From a checkpoint of a small transformer trained on Wikipedia.
Size: 13 layers, width 96, 3 heads of 32 (1 for keys and values), MLP 256 SwiGLU, vocabulary 8192, 2.85M parameters.
Architecture: RMSNorm before each block, rotary positions, no biases in attention or MLP, untied embeddings, normalized queries and keys.
Training: a variant of SOAP for these matrices, 121M tokens.
Each number is 50 + 12 x the weight over its row's rms, rounded and kept within 0 to 99. Layers, rows and columns count from 0. The size before them is the row's rms in percent of the matrix's.

# layer 6 MLP up, 256x96, rms 0.269, rows 100-104, columns 0-95
097:62 49 51 39 63 37 26 57 44 40 46 55 54 44 29 46 33 44 48 36 29 40 43 54 41 48 32 35 56 63 38 92 43 62 51 41 39 51 59 54 58 40 41 42 62 49 42 60 51 46 49 53 41 55 46 61 40 31 38 35 59 39 50 62 52 47 48 48 54 46 44 54 34 37 57 46 78 34 35 29 35 46 35 41 31 53 69 42 41 50 78 51 67 27 41 38
097:26 61 53 52 31 37 50 52 48 53 49 38 75 54 52 40 44 46 70 41 59 48 43 59 41 45 66 69 58 36 50 24 71 49 50 49 39 53 44 36 20 50 56 44 22 37 56 52 61 61 54 30 54 48 65 59 44 40 59 71 52 41 41 56 61 57 62 65 71 50 60 20 39 43 67 36 31 46 57 50 65 52 54 46 59 43 53 44 57 61 51 40 39 29 58 66
095:63 49 57 51 40 68 52 79 37 42 62 66 50 44 41 53 57 58 63 56 39 55 70 30 40 52 73 45 53 61 47 65 67 48 51 52 58 57 50 40 43 26 41 32 60 38 74 55 56 65 54 28 50 40 44 41 51 64 58 65 46 47 36 56 44 41 32 40 50 47 47 56 28 62 41 65 42 46 59 33 29 46 41 40 45 67 53 46 60 62 49 70 14 38 60 42
096:37 46 45 55 50 40 56 39 76 41 47 35 69 39 69 43 56 55 41 53 51 63 51 52 67 53 43 44 53 42 69 22 52 32 45 39 41 36 57 70 41 54 49 45 59 39 50 53 48 57 70 49 46 39 39 55 55 20 59 47 12 42 54 39 41 73 49 61 30 15 61 66 49 43 34 46 45 56 47 47 26 59 37 60 53 51 53 47 53 58 52 61 39 42 57 38
091:56 39 31 37 73 56 49 47 47 50 58 39 35 64 42 74 61 45 37 60 33 67 79 56 66 54 45 68 24 55 33 41 59 60 48 58 35 45 52 69 61 51 46 65 58 60 41 43 36 57 54 49 52 48 42 29 60 43 50 69 42 51 42 37 30 39 49 60 66 32 44 56 48 45 39 45 48 60 58 43 57 24 54 45 67 45 30 42 44 47 71 45 35 51 49 76
# layer 6 MLP down (transposed), 256x96, rms 0.255, rows 100-104, columns 0-95
094:52 49 59 45 53 65 47 50 51 43 52 81 65 61 63 63 60 43 45 42 29 42 60 39 59 59 56 59 70 57 46 37 45 58 39 61 56 43 45 34 20 66 51 61 49 42 59 54 56 74 31 48 51 34 46 50 66 51 61 61 24 31 51 34 55 39 34 37 32 60 52 41 61 39 55 56 74 47 55 49 53 33 66 38 65 49 51 76 45 29 38 39 47 62 37 41
099:61 65 67 49 46 43 54 52 69 44 39 35 67 41 36 54 56 43 47 62 74 53 49 43 52 30 38 36 37 59 50 56 51 45 34 37 32 53 37 39 70 53 60 36 60 45 46 66 37 57 53 44 85 58 79 51 55 50 34 39 49 45 46 60 54 47 46 51 52 36 26 47 55 63 67 62 60 84 30 49 40 45 47 49 58 56 63 52 61 53 45 64 63 49 42 27
096:45 45 45 48 80 58 45 53 58 47 58 46 58 59 47 63 57 63 49 58 59 55 62 46 50 51 78 43 36 48 45 66 46 35 26 68 34 63 51 26 65 61 26 46 59 53 51 50 39 51 51 62 59 52 62 61 49 66 60 45 38 46 45 34 67 32 52 63 58 48 54 53 59 66 80 37 44 63 60 36 60 24 35 39 53 55 31 59 41 50 45 53 37 82 58 52
100:19 46 30 62 70 27 52 51 29 62 55 60 33 49 47 40 45 38 45 32 53 58 45 58 33 49 41 50 35 54 46 26 59 50 77 63 42 54 42 46 54 57 57 33 55 36 35 40 64 60 31 48 45 58 32 48 64 30 63 47 41 53 57 62 45 44 57 45 60 61 57 39 42 34 27 63 52 53 54 45 62 71 49 52 40 50 61 55 27 36 65 39 47 28 39 58
093:39 36 57 31 44 43 80 58 65 39 55 73 34 53 64 48 44 37 79 53 64 55 23 37 41 29 58 33 60 51 51 45 53 44 41 58 70 43 53 45 38 40 41 49 54 38 36 43 46 55 38 46 45 57 40 38 47 48 56 56 48 65 52 43 61 64 54 58 46 37 47 54 47 45 83 43 50 53 57 52 35 44 55 20 39 42 65 65 47 30 74 39 36 63 45 40
# layer 6 MLP gate, 256x96, rms 0.291, rows 101-105, columns 0-95
089:54 61 13 49 41 44 56 50 60 44 51 54 48 42 49 55 52 51 55 56 66 64 51 40 69 51 41 51 40 47 47 34 75 37 70 62 59 52 65 51 49 22 44 70 50 80 51 48 64 55 66 41 67 51 49 51 53 48 30 30 55 45 53 39 37 55 44 54 42 59 18 63 47 72 60 46 53 45 47 59 44 35 75 44 43 60 49 37 35 38 49 64 67 73 51 52
096:71 56 69 50 54 61 52 45 60 61 67 68 65 31 50 40 50 73 36 61 40 61 42 36 62 46 61 64 80 33 59 49 43 69 55 45 43 40 45 51 41 61 35 64 56 70 38 26 41 56 66 58 38 35 40 45 55 49 45 61 70 45 54 59 34 44 37 58 51 64 32 54 50 34 47 35 35 41 55 43 32 53 37 31 43 42 66 55 52 30 50 47 48 69 62 42
098:44 53 33 56 42 62 64 43 24 59 32 39 68 60 40 48 35 42 57 45 48 77 59 51 38 49 46 66 41 54 76 51 51 39 54 52 42 48 58 64 52 47 44 59 41 48 44 70 58 64 56 50 67 43 43 20 54 54 34 64 51 39 48 49 28 53 39 88 56 35 62 51 55 35 59 58 50 39 49 42 43 21 50 66 53 42 63 36 55 72 40 52 63 51 61 45
091:67 40 48 30 52 23 37 37 43 57 52 44 61 43 39 59 66 51 44 50 55 56 49 56 74 58 60 58 62 56 37 49 21 62 60 43 55 27 44 35 40 23 68 44 51 70 60 39 39 56 35 41 65 59 43 34 64 31 29 49 41 62 46 44 55 41 67 55 46 53 76 57 61 46 36 64 43 73 72 56 45 39 46 41 35 45 53 38 49 55 55 53 43 39 54 40
105:45 67 54 61 38 53 54 50 63 38 65 51 39 44 58 42 42 37 45 45 47 25 30 55 51 35 54 35 29 71 62 48 21 57 33 49 47 32 53 48 44 60 61 69 58 65 65 65 64 32 48 56 50 27 46 62 68 51 47 55 66 32 45 48 61 19 49 78 47 62 57 46 53 63 51 50 45 57 48 60 33 38 45 60 37 64 38 37 51 48 59 68 42 45 50 63